config.toml
n_head = 4
norm = "rmsnorm"
beta1 = 0.95
beta2 = 0.99
final_lr_fraction = 0.0
steps = 6451
Each number is 128 + 24 x the weight over its row's rms, rounded and kept within 0 to 255. Layers, rows and columns count from 0. Numbers have three digits each. The size before them is the row's rms in percent of the matrix's.

# down: layer 3 MLP down (transposed), 2048x512, rms 0.0509, rows 1079-1103, columns 128-159
# gate: layer 3 MLP gate, 2048x512, rms 0.0559, rows 1080-1103, columns 128-159
# up: layer 3 MLP up, 2048x512, rms 0.0528, rows 1080-1103, columns 128-159
down1079 095:094167121172140105129125141133154152124135111137158090122140160075111137097150105142110122164103
gate1080 100:188130074159120161135125127110105116104152159127129088108143099114120124106127094129108128135131
up1080 100:114153117122140104127128115115152087112117097124159138141176120131074142129141124117139139102143
down1080 102:170132120116124126124136119172115098129154168176138106118133130127154127116131136153115126118137
gate1081 101:134130102103138105094102121107141131155122144076130150151113138088078144121120144126112097103118
up1081 096:092127148142154140119108145137110077167116160143136148161135122101143088175139102149116194159129
down1081 102:112164089167135150116109052136165116116136141165152130123145173163116161118074102115178109120149
gate1082 101:138144143140141126101104127140155132148154154101100154106118088134108130143121102108104133135162
up1082 101:146136096105109104120096113131089123121165074129137112129132146135149139114095118092139130137122
down1082 102:104117117144151174090157074167117132111097106149089095130183155115106149102113110092095142123126
gate1083 106:090105117141185123143094132150125133135135072103138088120129126145098103134143150142119107156075
up1083 103:130148122153106128135157140160110128120103135136118099096109122100128142113099087131089141082162
down1083 100:118128103149101173126187137120096118148113154118104180148097179096141152129139108123070148142151
gate1084 097:147140101113057129140166130108129127120081116080155157092126108132131118108175139171105115130112
up1084 100:153180117142127136115105174102135129115095173145140108140142093121158126133121130119107072201118
down1084 100:125104106159171131121134158121128140116113100095107127118166122119161126135143121137127122108156
gate1085 105:103135119131140147139103129125176072125110147170189139099115085151085118136135104127114146163138
up1085 102:116119147148159135134128115101110157107128087121169111105125103146093134117145144129076104091151
down1085 105:103170114116134130147133171105109111124095109133125132129135065151118168108135114118164079131108
gate1086 110:131105164130137113106137097193086124103127134112130093144114081126146123133132129156183119133137
up1086 102:110100188131138121101147133149106102092155117095125147136096146143106179092119128097127064093117
down1086 101:117088174126134096143125114177152140123162158142121101123119159120128086154120110106127124100075
gate1087 106:069129106104142139099085120157180126125149132111100151128113139185103087077146092120128195133111
up1087 098:140112172109108162147081105073115144076160155152154119137156123114078096140097183090125127167153
down1087 100:139121140122155124101066117129134157129130140123148156105162116070080143077144136115118143084155
gate1088 100:083136119126116123123122122158119112101175128120111168153138101095107135144110105107118070140119
up1088 101:142086131109170118134109111089158128095160152125088133087165178109106122144209120132134100144086
down1088 097:145153082150156112098092075139131164084152106156125138153132181176125097130137126154141081120124
gate1089 089:139101101110138100158143136121098164133135094138141118125158106109155138131145128121122133132149
up1089 095:118148113139118155114178118087146140124126099094125113140146155117120150115100165194095124094139
down1089 097:130143127116107114162152126156122123140141123123152125107116134153158149143154145099078166141175
gate1090 098:094107123128103140065076127119136137123141140143093166123101111180131115103083129128136128104143
up1090 102:116074146078126119146129122086106103083159119163084161139144124146178139124141117135111155113125
down1090 102:066095150117119167123109115073135146096152105107098133138119148094150108088161156160148107145115
gate1091 092:091134124149173148078103126068098181096170121134188112135093101104127096128075133129153130124185
up1091 097:099133090135122104120171145117118121125112138166101136123127114160114160151141160081132129117139
down1091 099:144125157139154131147112127094113165093141156116146121117106098110086116102073164154128099103129
gate1092 105:118123148146174108111071131165160099166105107128117188091103098135142098108130120149166118156171
up1092 105:138158071143148171125109120156125111131096127125098117134157150157123127152134184153140139156155
down1092 105:118142122098149129116127062097170097151110136115128138131154124123139135169152129160131142124180
gate1093 098:109121127103124121110180098139121134105154165148124119117187163142118098098094097090143131108137
up1093 102:117141116181156074151110119155150133110151103130121113128092148109125148153134133152153117152118
down1093 102:155144121094162114128154173132107091092148179097140124146155163147108086104118151092176139140156
gate1094 104:126111162145163137110128123128125108053114107132126131140104112134124192155096149127111122141156
up1094 101:140123136116129142145124136131128154149150127160110157140099111133117122131112148087097124113104
down1094 101:124100141144099142146149118173135126113132112214124155135097132155115159144130110087126101167136
gate1095 109:109130131149122135138105110116131133112117165123146132123163116122121160142120114152098133142110
up1095 103:112105130135110134137134130144110089123100124091098108163135075157173146085104160118134131115113
down1095 100:152102122140116148115114099137137151142112135137097094138122109155167107115104130108105092118144
gate1096 095:153164153110115138153132123108146114129141117104112112141113170163087179113080122155123092149102
up1096 095:148126127117154118154166117117131126104143126116133141165139133131145109153119116126162086168147
down1096 097:108157147145128103151185094121099122131122135099162140112162161193119130144122106138137077118122
gate1097 109:125111103148156121083126120144149140107103125128113129131110108131142085124146109165101126159158
up1097 103:067088145142130103158154131176110144137158136098101124156139174107071177136126139087181095151120
down1097 103:124167165129111135091136037164121150123119127094074117156129158159150092144099137153131097125152
gate1098 104:118154122170097112106105098107185107112116158144158130121139129068123146116178115141149121131109
up1098 100:079068125064120124147162127130113124110110141180114126083147109081150134109146125107152142101088
down1098 103:122121123064120150141152107175097145154128128138164104148119109121132122099142150139137148074143
gate1099 124:098156166100124116120096063130126157170134156140161126135134131115135106137124114179180134120052
up1099 118:153128122123148161137146111141114140100143157133119098147132135124115114088123132132119084109212
down1099 103:119108159101164151123118119131121141152128157119121131111144121150115159120157101109151134105155
gate1100 098:137157080113126143126131138149142137092105108114144107135175155104095145144121082155145093130115
up1100 103:125102119169070113106188150104128123129133142076102145140128110105123153113158172112137145071157
down1100 103:123105140163118151115155160118130123184127135113121093140138160149129158186103127116115159163175
gate1101 103:131144097075127102149148119147119094092088126159140134151089106137159159152151172123150168091147
up1101 100:134109098113147156097132144172111101118102136101108147130131142142123131163156138162132152114071
down1101 104:130108120122110126122138160134101123156208152105083133103122152133108135123092138111128115146094
gate1102 101:090139091103142168146097124137128086144110160098152093081108152140124125116181103155158117150136
up1102 102:097096136135144096145157129158111127174131136148109145104100146126101100164117160151087153169148
down1102 105:124145142136152170098114144162144133162134132137123105126132150101117117117144144103119117177122
gate1103 086:109178120141110110137090122126117104131141155126130119131082169137141116123149161106117122134112
up1103 094:097128110159124193102115085106111096141141181133150137159115120138113125158147116172111140146107
down1103 092:145104124138106127122101163141119132142118157115114099135091133179143105146159137079088086148113